config.yaml
n_layer: 12
d_model: 64
n_head: 2
n_kv_head: 2
head_dim: 32
d_mlp: 256
vocab_size: 512
activation: "gelu"
norm: "layernorm"
norm_place: "pre"
norm_eps: 1e-06
positions: "rope"
rope_base: 1000000.0
rope_fraction: 0.25
qk_norm: false
attn_scale: 0.177
bias: "all"
tie_embeddings: true
parallel_block: true
init: "normal"
init_std_qkv: 0.0571
init_std_o: 0.0
init_std_up: 0.0571
init_std_down: 0.0
optimizer: "soap_variant"
lr: 0.00724
beta1: 0.95
beta2: 0.99
weight_decay: 0.089
lr_head: 0.0117
grad_clip: 2.0
warmup_steps: 200
schedule: "wsd"
decay_fraction: 1.0
decay_shape: "sqrt"
final_lr_fraction: 0.0
batch_tokens: 32768
seq_len: 256
doc_mask: true
train_tokens: 148300000
steps: 4526
dataset: "wikipedia_en"
Each number is 200 + 20 x the weight over its row's rms, rounded and kept within 0 to 999. Layers, rows and columns count from 0. The size before them is the row's rms in percent of the matrix's.

# layer 8 MLP up, 256x64, rms 0.202, rows 86-140, columns 0-63
101,202,197,203,211,213,193,212,187,182,214,203,212,214,232,188,213,162,210,225,191,196,199,176,172,194,187,191,182,202,223,218,212,195,211,226,195,212,187,186,196,191,227,112,175,210,188,201,176,232,217,190,180,221,199,175,230,230,197,226,216,209,199,218,206
100,181,168,172,194,189,237,211,195,230,237,186,154,163,219,226,190,195,207,168,192,208,183,214,200,184,207,189,198,174,212,190,217,194,189,208,227,215,219,213,223,193,195,205,208,207,187,204,257,210,162,203,195,231,173,213,186,191,194,184,181,199,223,194,179
109,175,195,207,194,215,187,224,194,186,187,204,193,228,214,236,197,199,251,186,188,178,201,239,206,216,217,185,242,187,170,170,233,203,201,185,189,199,169,169,181,204,185,216,187,239,196,190,208,223,205,210,188,228,216,211,218,188,211,239,220,185,202,188,175
103,199,209,185,205,219,194,168,166,231,223,215,194,183,183,209,208,162,213,170,213,202,229,196,239,198,197,174,192,180,191,202,180,165,176,191,180,192,186,219,236,212,195,197,194,207,200,240,225,207,214,227,224,183,214,217,182,178,201,153,213,190,229,194,216
101,212,215,241,209,184,211,211,215,190,204,244,197,204,211,227,220,242,155,160,198,242,230,230,174,219,195,215,167,191,198,181,179,188,202,182,217,208,204,202,205,178,207,187,209,212,183,203,188,185,172,201,174,220,211,207,196,185,193,213,158,192,208,182,192
097,211,225,179,220,168,176,177,194,205,174,195,216,205,197,219,199,159,206,187,199,209,171,177,186,208,216,205,244,221,152,187,210,187,178,205,234,168,179,192,174,237,213,226,214,219,201,182,204,222,163,220,219,209,203,184,206,192,211,209,215,229,200,194,188
089,207,210,193,181,208,221,200,176,194,222,218,220,206,208,193,161,188,188,192,196,215,200,220,201,132,180,191,207,156,216,188,185,178,174,226,195,204,191,185,202,197,196,197,181,165,185,192,194,191,173,184,231,187,194,211,222,161,139,194,208,211,205,200,200
076,195,176,220,199,230,179,240,182,198,201,218,220,153,180,177,194,176,205,218,186,209,212,198,186,180,196,216,206,195,157,212,166,197,188,174,169,190,186,227,167,197,197,184,217,204,172,208,201,219,176,190,185,205,202,184,205,204,205,250,207,191,165,165,207
095,218,203,183,187,193,174,192,176,193,183,199,173,189,182,186,197,182,223,173,184,207,196,205,223,198,203,193,180,250,157,211,187,218,202,221,214,226,203,186,195,198,212,212,234,198,210,231,179,219,224,172,197,196,195,160,211,162,207,163,171,224,220,232,208
094,229,181,207,209,214,209,168,209,220,172,239,187,212,163,181,198,206,211,201,198,193,200,181,203,237,197,218,181,186,214,191,188,186,174,220,221,212,207,177,199,208,190,189,234,194,155,199,220,206,198,185,163,223,182,193,210,181,209,206,149,206,224,245,185
116,179,214,223,214,187,211,220,172,224,189,196,177,196,213,204,200,191,252,235,171,214,223,192,189,218,179,177,190,195,221,198,197,201,193,212,191,164,176,242,192,228,220,205,159,174,189,188,196,221,216,185,180,216,205,204,173,186,208,191,233,228,168,210,187
097,203,182,204,162,187,204,195,190,189,184,222,206,150,205,194,205,169,219,209,182,189,195,175,239,178,161,216,207,196,192,202,206,196,172,226,188,217,226,222,191,187,201,240,216,187,188,219,166,228,175,219,199,211,229,184,243,192,204,225,202,193,195,220,178
109,197,154,231,215,200,216,243,229,192,213,218,176,204,211,208,206,219,209,189,214,195,199,204,151,182,214,174,229,219,184,207,217,216,200,198,210,206,208,207,216,217,146,193,206,227,209,223,209,203,182,219,192,218,195,166,177,188,173,180,217,218,238,195,189
098,235,203,209,187,173,186,245,207,208,164,207,207,200,221,215,223,210,226,178,202,218,195,202,182,202,168,226,184,202,195,218,160,190,161,214,201,201,212,189,220,180,194,212,214,227,163,206,178,207,182,188,169,177,178,214,204,168,190,214,208,149,192,198,192
107,205,197,179,184,238,199,179,199,218,183,215,213,147,176,194,189,202,209,189,141,218,212,197,209,196,190,196,189,184,170,230,174,160,229,208,220,223,227,222,183,201,193,192,171,212,186,205,198,243,178,184,210,184,204,214,204,207,211,191,216,187,230,202,218
092,234,196,217,212,192,221,224,179,178,217,207,202,169,190,174,214,161,183,198,216,184,196,218,177,188,182,225,233,179,187,233,179,213,210,204,193,211,189,225,187,201,210,221,159,187,182,233,204,217,194,189,179,160,216,195,181,184,232,161,191,176,212,202,212
107,173,207,184,232,220,215,204,187,175,181,208,190,174,216,221,189,179,211,204,189,193,187,194,179,217,186,183,211,204,175,173,209,228,214,184,230,198,192,212,213,179,202,212,154,202,214,262,199,215,192,151,188,191,168,216,215,224,192,225,207,202,204,226,227
101,179,219,185,140,183,204,212,191,196,177,206,216,186,216,201,207,168,194,219,195,211,219,207,182,178,182,199,213,169,165,226,224,222,216,212,199,193,200,199,175,194,184,167,214,231,184,204,204,186,178,196,195,216,250,200,177,210,194,193,241,219,166,180,186
096,198,195,210,224,202,159,168,177,221,175,200,201,171,190,207,210,163,193,198,195,190,197,213,242,179,189,190,221,234,190,172,183,179,199,204,198,217,224,201,189,201,199,179,214,161,236,192,198,230,168,252,208,214,186,217,205,176,217,203,182,199,170,194,201
109,205,221,214,212,184,203,168,198,214,211,218,215,166,177,225,199,193,179,211,182,196,212,214,208,224,181,208,165,188,147,201,188,214,183,210,219,216,239,171,127,190,208,203,207,194,175,204,184,200,216,218,215,216,226,217,193,195,199,210,214,191,198,169,190
097,216,218,197,221,203,240,208,217,200,214,200,182,177,186,207,195,210,221,171,183,220,233,222,207,190,193,167,161,207,205,180,189,206,210,188,216,217,241,199,212,227,202,159,213,169,213,205,196,174,188,183,196,219,206,190,246,227,189,198,192,190,239,214,163
099,216,210,208,223,184,186,205,201,184,223,209,182,187,164,218,209,203,194,187,220,212,210,187,170,182,218,233,188,204,200,204,230,178,223,210,217,219,211,209,219,222,218,186,173,209,196,198,206,177,211,228,197,223,216,200,153,206,217,205,187,175,253,164,150
100,221,174,198,208,233,200,186,212,206,180,204,162,186,156,178,188,209,174,238,208,190,200,221,195,185,177,189,219,206,190,233,206,232,198,181,227,223,229,201,201,188,184,180,161,236,209,191,227,211,207,183,222,228,204,193,199,163,222,200,219,193,195,182,176
109,190,204,158,189,214,180,218,182,201,199,172,198,178,195,176,211,167,175,212,186,212,181,199,221,189,219,183,229,165,157,234,167,189,197,222,216,195,210,195,217,238,213,203,215,193,235,219,179,225,186,223,193,216,206,168,208,238,219,207,215,211,191,203,192
097,199,204,201,200,147,223,195,210,194,194,221,217,234,172,202,207,203,204,217,166,179,183,203,151,190,239,202,227,222,199,194,171,221,157,216,167,189,222,187,194,201,195,197,197,222,177,213,188,224,176,209,218,235,212,210,217,196,191,169,202,199,227,202,207
098,210,185,176,215,167,228,199,220,214,226,191,211,175,194,203,202,167,233,211,217,210,223,222,210,211,189,192,191,194,191,210,194,214,186,148,218,221,216,229,213,184,209,227,202,187,225,216,248,217,212,187,187,202,205,205,198,201,161,207,148,219,180,222,213
109,203,181,206,224,218,167,207,171,169,191,191,173,208,214,191,215,190,205,221,203,216,213,219,205,210,188,162,177,191,210,183,160,216,198,217,208,190,192,198,241,225,224,160,195,224,207,208,202,243,232,183,165,196,177,171,213,188,226,170,192,206,217,214,205
093,200,184,219,190,184,230,182,187,227,184,190,213,194,225,209,170,183,243,195,211,217,184,181,169,159,204,212,177,169,203,248,208,192,207,200,232,197,215,219,210,218,194,208,211,178,230,200,246,207,187,178,226,227,204,211,195,181,175,179,186,198,181,185,197
106,185,178,185,204,201,198,227,180,250,167,222,202,197,214,227,182,209,224,224,211,212,216,216,217,187,194,211,220,203,219,200,238,234,209,151,191,177,182,216,215,167,202,183,165,195,206,196,196,207,200,219,155,196,205,182,226,213,184,219,214,197,182,197,172
092,206,208,212,171,155,156,223,204,201,182,223,200,219,188,211,212,199,172,227,188,200,186,186,175,178,179,230,210,212,185,193,211,178,233,207,221,186,180,204,197,195,230,207,198,205,184,191,262,213,221,222,205,209,186,199,222,207,211,213,189,163,197,198,160
107,174,199,196,183,219,199,253,182,195,203,224,171,206,214,173,235,202,220,170,223,198,206,227,175,159,205,200,201,209,179,220,231,209,219,219,165,174,191,182,213,185,213,219,189,187,157,214,195,203,180,193,192,210,160,162,207,196,201,209,212,193,206,189,213
098,203,183,225,209,212,207,208,166,186,194,212,205,183,244,241,208,168,191,181,194,219,163,213,189,227,163,201,234,224,219,184,175,195,161,194,171,203,205,179,174,221,207,180,193,209,194,225,184,224,189,202,173,199,194,174,193,163,192,179,219,191,206,204,188
104,197,237,201,186,187,165,176,179,186,188,198,173,172,206,208,165,205,212,214,221,196,189,229,212,210,184,203,181,185,212,197,208,162,208,196,202,183,204,201,215,225,199,195,233,168,201,217,187,210,200,220,228,203,218,197,239,214,136,197,155,218,189,213,198
098,180,233,205,218,220,162,225,194,186,216,197,188,197,208,197,234,220,171,225,208,214,209,208,228,167,204,213,245,207,159,188,163,215,238,215,215,210,187,174,183,208,193,205,187,205,220,191,209,169,208,207,183,195,165,154,216,197,208,186,197,203,198,188,201
093,193,215,195,195,205,185,201,225,190,200,208,207,208,192,157,181,195,207,214,206,233,211,202,210,195,154,206,205,184,199,213,220,201,167,241,238,202,217,210,185,224,163,208,197,175,210,208,222,216,210,224,159,206,157,185,197,228,225,179,175,197,164,177,213
096,197,195,213,199,163,212,206,184,180,201,212,204,157,173,205,222,223,185,209,187,220,184,261,210,218,184,222,230,239,215,219,193,179,160,189,225,197,212,214,201,203,209,223,170,187,212,214,221,194,187,195,208,200,186,231,224,198,180,172,221,209,171,183,208
101,191,237,207,210,198,167,224,213,230,199,186,194,205,186,189,179,196,226,229,173,177,231,218,180,197,170,174,205,216,161,189,210,219,220,220,214,199,175,208,168,180,195,162,210,208,186,208,220,201,203,188,211,199,200,249,197,197,209,185,228,170,212,161,189
092,211,215,183,215,200,195,167,179,173,177,180,209,206,196,194,206,193,212,193,225,165,195,189,192,174,231,227,193,189,196,221,191,215,230,226,176,235,197,201,188,233,238,178,219,210,162,201,190,203,186,229,207,187,182,201,182,233,216,164,234,207,198,168,223
087,203,194,196,210,189,176,248,204,256,187,205,198,137,179,171,198,208,218,192,166,201,216,184,222,188,167,176,216,205,197,189,180,200,179,219,167,198,206,212,188,224,193,188,198,210,201,179,178,197,193,232,207,200,207,215,209,194,219,194,239,199,179,204,229
101,195,220,161,182,191,188,222,220,172,177,205,159,204,200,177,223,182,201,214,207,175,230,197,217,196,201,222,206,222,212,207,187,179,190,203,221,218,165,172,227,226,207,188,210,234,217,193,157,232,204,208,210,215,229,201,193,183,215,231,167,204,194,211,170
104,222,198,211,202,185,201,219,200,190,243,234,194,191,164,229,197,182,241,230,181,180,194,198,221,199,217,198,197,230,198,200,212,191,197,173,184,190,199,158,192,222,180,197,186,177,162,239,236,181,186,230,172,222,203,200,217,195,188,188,204,206,217,192,171
100,185,158,222,178,176,210,195,155,206,222,192,205,189,192,192,186,201,198,179,205,216,176,204,186,228,204,181,204,186,189,208,183,193,234,182,214,238,211,200,230,246,204,229,223,192,235,227,188,207,222,221,214,192,181,202,210,221,195,210,179,199,199,176,249
109,215,212,179,201,200,156,194,185,193,198,164,185,223,179,171,208,197,164,188,208,190,203,216,194,186,202,176,226,186,175,224,214,180,163,177,204,225,182,190,244,227,222,189,175,235,186,196,192,216,212,217,215,178,215,222,223,221,206,206,234,202,223,207,178
107,199,224,184,190,217,215,192,149,214,212,218,220,202,216,219,204,193,230,182,224,209,186,163,237,174,194,194,175,164,218,188,203,173,220,187,202,213,232,192,211,239,180,201,219,176,221,216,216,184,193,200,224,214,175,215,240,194,180,226,195,186,219,205,201
098,191,189,189,189,185,186,228,216,171,207,182,168,217,153,177,206,174,164,220,190,230,188,192,212,185,204,178,217,172,200,209,188,187,178,202,203,189,212,209,225,191,190,229,183,217,208,195,197,247,212,229,227,229,188,156,209,220,212,218,166,183,200,189,198
099,205,214,210,210,160,215,195,211,162,199,186,170,178,222,197,220,225,209,199,202,184,193,221,212,194,189,204,221,234,206,222,183,181,186,205,189,225,203,212,171,205,225,235,227,194,196,194,164,212,156,186,192,205,204,207,224,178,196,191,169,181,153,195,241
093,191,228,183,209,173,194,187,215,166,197,200,199,207,207,190,180,214,188,216,193,197,252,205,192,187,211,207,220,223,196,225,183,202,204,216,223,162,170,213,160,228,193,213,225,185,197,173,234,187,191,242,203,212,216,221,154,223,221,186,186,222,218,197,209
102,155,196,201,205,222,155,182,170,186,192,205,193,193,184,205,221,201,201,189,205,168,206,172,205,204,195,245,194,225,194,218,194,215,224,202,191,223,228,173,206,221,199,189,207,230,200,213,198,221,153,236,236,227,200,216,191,198,211,206,175,187,185,171,174
097,189,175,162,207,193,206,211,219,177,215,208,203,197,183,201,191,191,235,239,214,184,176,185,163,189,175,149,242,196,176,198,199,204,190,182,207,191,194,215,189,212,176,201,201,220,204,214,230,233,186,188,174,186,238,199,206,225,187,211,222,224,184,231,186
090,198,214,156,226,218,210,191,192,194,262,224,230,196,203,172,215,166,191,208,205,196,172,229,190,188,185,191,208,221,215,213,183,200,200,179,209,199,168,210,179,239,199,178,217,198,191,168,220,182,210,207,198,169,186,192,222,209,223,228,190,203,240,199,191
109,235,222,200,178,225,233,160,192,191,180,178,192,192,166,234,240,216,232,192,204,201,226,193,232,161,208,179,211,200,180,186,180,185,204,212,180,200,153,209,213,185,210,205,212,215,186,198,188,174,187,186,202,178,185,182,212,204,185,199,214,229,171,195,209
093,198,206,218,186,201,204,235,215,207,191,234,212,195,196,208,204,174,225,208,209,253,216,215,160,203,227,187,178,206,222,229,228,195,207,186,218,184,211,217,170,229,221,199,195,175,205,189,195,171,200,178,187,242,145,210,193,182,212,213,184,186,212,217,211
104,222,187,209,222,200,200,181,196,242,214,220,230,220,198,185,196,208,232,170,211,228,178,201,187,216,210,180,206,235,220,170,189,196,207,240,227,207,198,187,215,219,169,195,191,190,187,237,205,226,166,171,190,230,201,231,178,178,204,194,211,173,194,179,210
093,188,220,205,191,216,197,205,204,166,186,184,201,148,193,218,197,180,200,170,178,175,199,170,170,171,217,179,239,178,214,202,199,184,190,206,163,212,219,186,235,220,186,166,206,216,213,196,210,224,219,202,224,178,211,241,210,209,188,222,186,177,187,217,208
102,202,203,216,213,212,167,201,234,211,163,192,209,181,203,179,177,185,212,198,199,215,227,200,218,171,216,206,218,215,189,219,204,211,192,193,210,197,202,204,213,186,199,194,209,180,211,228,180,181,227,193,170,192,218,151,233,190,223,220,211,208,206,127,172
# layer 8 MLP down (transposed), 256x64, rms 0.149, rows 86-139, columns 0-63
104,201,180,219,212,210,197,210,221,208,187,211,223,187,207,229,180,218,204,154,230,202,184,241,234,210,232,194,194,216,204,198,207,170,212,189,182,184,222,173,191,191,176,230,203,233,192,228,227,172,182,197,229,212,202,211,185,172,187,228,171,169,184,197,183
101,220,194,183,200,214,174,214,222,213,203,239,220,212,199,194,232,211,166,211,215,179,208,197,186,227,230,187,198,230,185,196,206,210,234,175,238,209,205,164,201,208,192,192,180,203,186,194,164,220,244,223,199,185,225,180,180,202,153,180,188,208,196,221,192
118,221,174,214,228,204,216,211,193,213,232,211,184,148,206,180,208,217,179,214,209,228,203,202,225,194,166,213,166,242,199,217,178,191,181,196,206,209,190,190,206,201,194,195,185,175,223,221,166,223,228,200,190,210,187,164,177,190,193,211,186,215,245,180,219
105,217,201,179,177,192,215,207,177,193,172,188,226,232,182,178,202,203,194,203,228,224,192,197,219,223,252,212,161,216,159,191,173,189,225,218,200,205,199,167,170,212,191,235,201,177,187,197,214,259,203,207,198,190,202,203,196,216,197,188,197,197,206,204,170
111,202,225,212,202,206,192,161,234,165,222,217,216,213,206,184,178,201,196,187,245,229,157,205,176,208,186,203,194,200,183,201,220,194,216,196,203,215,173,186,213,232,226,212,213,212,204,233,184,157,214,232,206,177,219,195,210,206,219,183,201,194,170,239,201
097,200,216,218,196,206,201,157,193,198,210,201,195,159,215,186,192,198,210,217,209,205,187,221,217,226,193,179,207,219,219,203,206,197,208,194,194,212,216,247,199,210,162,222,163,215,208,185,186,237,245,201,171,169,186,231,152,194,192,209,197,218,167,195,186
087,220,175,214,223,225,163,216,236,226,203,224,197,224,182,202,207,188,206,209,179,189,193,224,196,217,215,225,202,231,209,209,219,158,192,215,197,194,227,188,175,199,210,193,199,187,236,204,246,230,209,194,187,219,184,215,193,190,217,169,167,155,191,199,205
070,201,178,201,207,222,200,259,195,182,207,193,225,197,209,204,208,193,206,202,212,189,202,201,238,202,223,213,170,209,172,190,206,201,188,197,191,190,209,209,218,206,201,192,230,208,223,179,189,195,223,106,217,166,209,208,190,219,181,215,211,203,193,208,186
095,175,202,202,208,179,206,188,204,213,220,230,212,188,203,223,194,199,195,192,183,223,230,186,202,189,179,238,212,176,228,184,221,191,212,191,206,197,149,215,226,195,188,222,150,156,173,182,205,187,216,248,206,189,211,205,213,207,212,222,220,195,206,182,166
098,185,201,189,197,197,191,201,179,204,209,178,250,208,222,187,186,197,191,159,205,204,230,218,195,181,181,188,204,198,191,202,267,187,212,188,191,194,221,226,204,215,177,192,176,193,209,235,211,196,212,185,208,220,156,186,182,190,181,212,255,199,182,203,220
113,188,224,169,197,209,221,197,224,236,223,208,206,186,189,194,205,223,205,226,181,204,182,150,185,191,140,201,203,172,239,207,196,196,177,219,203,195,160,196,210,173,167,179,212,198,162,211,188,207,187,209,206,219,175,207,193,209,224,202,207,200,204,211,173
095,204,214,207,225,216,213,204,194,206,236,167,184,197,189,192,178,205,198,204,185,211,231,197,175,210,210,198,180,211,222,188,215,187,238,165,214,180,180,184,215,231,190,175,183,221,205,176,247,165,216,161,211,188,191,189,195,204,229,160,221,227,222,193,185
103,196,230,169,182,187,178,171,204,214,202,171,185,230,197,176,200,179,224,188,196,175,192,190,217,223,243,176,170,173,219,216,180,210,235,222,201,188,178,222,197,190,234,192,185,207,222,199,192,211,241,195,201,225,231,236,172,196,210,185,189,204,194,189,191
102,187,168,175,172,197,209,186,207,190,215,214,217,165,221,206,217,175,183,198,222,185,232,184,217,233,181,193,202,227,216,200,206,213,208,158,185,211,190,192,191,209,236,179,179,219,228,165,203,205,214,249,239,187,224,216,168,204,210,186,208,221,202,201,200
095,230,202,217,184,210,202,194,204,166,200,187,174,231,194,188,217,223,193,221,193,207,209,185,242,211,171,173,218,205,228,202,195,211,190,242,225,178,223,190,205,163,208,233,196,217,197,225,204,221,199,201,218,229,198,166,171,168,217,183,186,220,215,167,188
084,203,157,175,201,196,179,161,189,191,178,215,190,204,187,194,179,192,200,204,169,214,185,206,214,225,204,200,187,204,189,176,211,187,204,198,192,196,199,191,198,197,190,217,202,197,221,169,167,200,196,214,202,201,198,175,244,255,168,226,199,176,181,134,187
106,213,184,211,180,193,184,199,198,188,221,171,185,236,227,183,237,202,156,192,203,192,165,193,201,238,188,188,228,177,209,205,199,188,174,234,172,205,218,173,228,205,199,188,234,215,194,175,198,182,166,224,205,207,223,215,185,241,205,220,198,210,205,181,196
091,224,180,183,241,186,173,197,182,189,153,221,215,205,190,234,184,218,184,202,221,218,194,192,211,221,233,214,186,219,213,160,217,207,244,190,221,202,214,213,195,205,199,202,207,215,178,223,215,204,158,160,187,198,203,236,216,199,204,182,189,194,213,216,183
096,177,214,194,178,207,242,238,213,173,194,205,188,231,219,179,214,223,209,170,199,190,218,196,184,211,210,214,195,202,181,215,201,160,199,203,220,189,194,187,183,185,155,195,183,193,200,232,195,183,219,192,176,166,176,235,211,192,233,222,172,207,238,186,208
091,234,156,217,209,213,205,212,153,218,200,172,210,196,207,191,188,190,225,186,206,195,184,200,200,200,223,178,172,236,215,221,207,193,164,183,216,201,202,187,246,215,208,162,194,173,238,183,195,219,186,211,197,231,201,201,191,219,210,194,162,197,199,168,196
102,200,177,201,183,199,188,193,207,202,212,203,241,202,207,186,178,209,192,206,220,211,192,180,207,209,196,208,192,181,195,228,156,200,191,235,189,160,194,214,185,185,238,218,189,226,180,214,181,213,212,229,198,230,226,155,138,196,199,212,206,232,180,205,195
096,203,199,210,207,228,190,190,139,204,185,194,216,183,207,174,202,218,202,203,165,194,181,223,210,225,172,185,212,212,199,221,163,210,218,228,204,185,244,225,197,168,187,207,230,197,218,197,189,182,226,157,187,208,173,210,212,207,176,183,176,201,191,215,221
099,221,218,219,179,205,180,179,230,182,201,250,237,221,219,207,183,217,200,224,197,199,225,210,208,180,201,195,200,192,174,154,223,184,209,195,166,198,222,208,213,203,187,208,186,170,179,209,181,178,218,206,215,183,168,181,232,220,193,218,211,205,188,169,234
116,204,230,226,204,184,241,217,207,230,197,211,173,224,181,215,200,209,182,152,211,221,193,203,202,177,185,223,193,204,228,200,228,229,172,215,227,234,168,179,180,177,182,177,182,227,178,183,198,180,200,181,198,208,219,209,178,206,185,188,193,218,177,176,200
103,247,163,201,213,201,170,195,194,193,188,175,204,157,192,198,191,195,246,177,193,175,200,214,206,204,184,210,187,182,248,194,206,206,203,195,225,186,196,224,204,175,184,218,221,189,194,208,241,212,206,178,227,173,189,234,210,177,207,211,215,167,176,203,210
103,189,209,222,215,239,174,205,184,177,189,202,180,224,165,196,216,235,178,219,187,191,186,206,196,199,186,246,207,163,218,193,224,221,205,231,193,206,199,220,199,207,204,183,194,218,208,167,174,188,222,199,215,231,174,175,228,217,222,205,240,202,225,179,196
099,195,195,223,202,210,177,183,187,222,199,169,189,216,152,180,210,228,227,191,195,197,182,182,216,204,158,221,195,195,240,178,214,200,212,178,146,200,195,187,205,232,208,224,230,196,201,189,175,200,184,213,205,218,225,224,215,218,190,195,223,225,183,229,217
099,180,210,216,187,204,184,191,219,213,211,227,180,200,196,221,225,224,200,220,182,174,206,225,239,181,163,186,223,218,174,184,177,196,201,227,162,214,183,182,188,167,230,196,163,215,204,181,158,211,193,224,219,202,209,184,198,194,224,216,193,182,226,217,178
115,205,175,223,219,193,208,184,212,211,218,178,220,174,221,192,230,218,206,181,210,200,197,168,164,186,214,181,183,174,204,232,209,145,173,185,155,178,191,192,197,238,183,229,208,170,202,202,179,181,222,210,213,185,189,195,176,193,215,214,200,182,213,219,217
101,184,228,203,210,196,197,193,197,179,163,219,225,197,252,213,188,216,204,189,225,196,166,193,194,207,202,216,217,200,225,214,221,239,182,217,207,210,203,204,190,181,205,177,197,202,198,226,185,205,202,139,211,212,245,212,151,208,193,207,223,185,180,210,213
117,156,203,183,245,209,210,204,191,213,179,209,199,212,189,216,184,198,237,240,188,195,211,192,193,164,183,205,208,205,189,201,186,192,245,195,208,200,174,210,224,159,193,183,191,197,186,203,176,198,197,231,184,206,177,195,238,188,228,236,180,204,216,215,161
086,208,190,189,229,180,226,201,221,206,219,201,164,205,185,217,200,179,203,227,211,206,234,180,208,186,226,175,192,208,198,244,195,172,219,226,195,217,161,219,238,205,198,206,216,169,204,188,241,186,199,242,184,197,238,219,196,225,221,208,191,198,218,198,201
098,185,203,215,256,213,184,223,269,190,226,198,231,224,181,185,211,205,221,203,194,206,205,176,156,183,232,212,194,203,171,213,186,216,194,194,177,170,196,201,175,173,188,192,180,205,186,174,201,203,162,184,193,215,198,197,205,191,211,208,200,214,191,212,203
114,183,218,165,219,216,223,201,202,216,190,187,204,160,200,194,177,192,185,194,175,206,212,178,227,200,232,183,179,206,148,201,181,199,200,208,200,196,152,186,170,216,185,173,171,226,207,155,192,190,198,197,224,188,182,197,223,208,229,188,231,218,212,216,201
095,206,183,192,172,215,184,176,224,205,253,208,210,208,231,190,224,214,197,212,228,191,219,222,234,218,180,184,204,188,190,175,205,173,193,192,221,187,200,189,163,228,194,187,233,155,175,194,184,198,223,226,185,217,180,202,176,170,177,205,222,206,194,189,214
096,214,185,158,180,181,167,219,203,201,202,201,200,209,183,188,200,212,221,195,225,202,175,154,216,191,210,188,177,166,187,201,177,218,253,223,180,219,196,200,180,196,223,201,243,198,206,205,208,179,204,182,212,223,212,156,177,186,192,215,179,173,212,206,181
102,194,177,198,208,220,229,200,196,194,159,182,172,209,195,235,191,192,196,197,239,228,204,159,185,191,200,249,186,192,239,208,208,190,198,189,209,203,248,188,253,224,216,228,195,214,209,212,184,176,168,192,192,221,191,200,200,208,208,202,203,196,192,219,203
097,195,190,228,192,190,204,197,204,228,205,188,212,223,199,180,169,189,183,203,185,214,199,191,229,228,197,168,189,203,204,162,232,215,217,190,222,185,202,188,202,196,177,197,244,194,194,153,179,197,210,212,180,166,187,183,206,186,210,216,142,182,238,179,189
087,177,232,211,178,210,202,218,195,167,227,185,166,188,216,238,171,168,197,194,218,170,213,211,201,223,216,214,218,210,181,215,214,220,198,216,230,193,197,178,227,200,176,224,205,205,187,176,205,199,181,137,177,192,202,196,209,199,187,210,176,209,195,217,164
103,219,173,226,207,191,235,181,181,189,229,176,202,175,240,186,183,210,184,200,166,201,208,242,185,219,198,201,191,194,230,198,217,237,199,194,173,215,225,219,182,161,211,212,184,195,198,169,237,216,218,188,198,182,177,186,203,215,182,209,196,171,206,182,177
097,236,196,178,170,226,220,201,208,162,177,183,195,210,183,179,189,209,202,159,203,197,184,228,184,219,197,189,200,222,226,168,181,189,173,169,191,164,244,197,209,182,170,218,205,175,210,215,179,209,208,182,179,177,196,187,215,205,223,210,206,184,234,182,204
113,210,191,198,202,186,178,184,208,205,177,215,200,232,227,226,192,185,196,184,174,200,190,166,198,192,199,202,203,227,196,243,209,166,191,167,183,174,195,167,162,193,190,200,212,235,158,205,198,215,203,175,239,186,218,175,217,178,197,234,184,176,190,210,186
114,186,216,203,200,220,234,176,209,190,159,232,198,184,223,196,193,181,246,231,211,171,212,225,215,161,195,187,204,214,227,184,208,220,231,220,212,217,160,180,200,206,214,173,223,177,220,188,196,199,211,195,196,228,183,192,193,201,192,174,165,215,195,190,183
114,227,198,190,226,173,143,202,194,172,203,208,170,212,219,200,194,208,212,215,192,185,182,188,207,199,206,158,205,215,201,198,231,215,224,241,190,164,194,182,168,198,186,206,187,222,172,222,228,207,250,227,211,225,208,206,193,205,187,199,194,199,175,206,218
096,206,207,201,199,225,207,154,174,215,185,216,177,193,223,244,203,190,193,199,182,204,174,192,190,232,202,186,225,214,181,198,214,187,165,220,235,226,221,182,177,208,163,198,197,211,208,180,235,171,192,184,177,194,208,245,190,194,185,213,218,218,169,201,206
096,221,193,204,201,211,204,201,204,200,187,210,223,218,207,218,211,183,177,187,192,214,196,128,190,184,174,219,186,156,190,189,178,202,227,214,191,177,177,187,227,166,195,210,141,201,196,187,233,197,197,198,196,225,194,199,220,195,207,224,190,196,229,231,206
101,221,174,193,207,228,192,234,215,220,242,217,205,196,179,168,208,209,199,175,233,202,158,217,180,198,194,194,190,204,210,169,198,183,209,169,169,215,249,152,205,185,208,173,200,194,212,188,192,232,207,178,206,202,203,195,211,168,180,193,200,182,186,211,206
107,191,209,222,164,189,204,185,217,192,189,203,200,192,193,178,212,229,211,199,220,224,190,206,209,182,205,199,180,225,177,187,224,189,197,224,168,224,175,173,187,150,215,196,209,212,231,179,220,210,223,223,195,216,162,229,218,226,246,215,180,223,186,188,219
098,263,206,228,205,208,218,223,206,204,204,189,194,190,193,221,203,189,207,174,212,208,214,187,188,174,186,225,178,200,192,234,208,215,203,249,192,213,204,219,228,192,217,235,183,186,204,180,179,153,215,170,199,226,167,200,193,201,189,181,210,163,198,195,190
088,174,194,188,199,210,196,193,202,226,187,195,199,184,213,196,227,246,193,231,200,202,194,175,172,198,221,214,194,209,193,229,198,246,219,172,168,168,184,196,208,193,181,211,152,218,187,222,186,227,224,180,209,216,178,188,179,178,218,218,179,182,211,196,240
106,206,208,161,188,175,216,198,192,193,191,211,225,211,187,191,197,180,198,199,214,132,214,177,213,220,207,259,227,215,207,192,205,193,215,222,211,189,200,196,200,187,187,223,211,192,162,208,179,188,199,211,211,165,179,225,159,187,213,208,203,176,195,181,174
095,188,205,199,211,215,199,166,237,207,202,204,171,192,192,224,199,190,177,231,190,241,214,183,181,192,225,202,193,212,231,200,207,181,221,210,206,182,170,230,209,185,198,178,199,217,212,207,184,218,214,245,195,179,228,179,225,203,192,137,203,213,176,181,216
108,196,223,175,208,174,184,186,215,194,231,207,191,196,231,194,168,220,202,230,193,179,217,216,180,244,194,158,204,227,186,202,186,199,207,226,180,193,180,216,183,221,209,177,182,214,169,181,206,213,226,235,210,198,232,203,201,191,238,226,204,215,202,219,166
095,174,202,213,207,168,188,180,193,185,197,163,169,217,194,207,211,211,203,160,236,214,205,219,200,244,189,224,221,194,183,207,241,194,205,173,215,184,199,198,190,196,193,196,201,150,179,213,199,150,207,184,166,203,178,181,176,192,220,219,206,191,196,184,192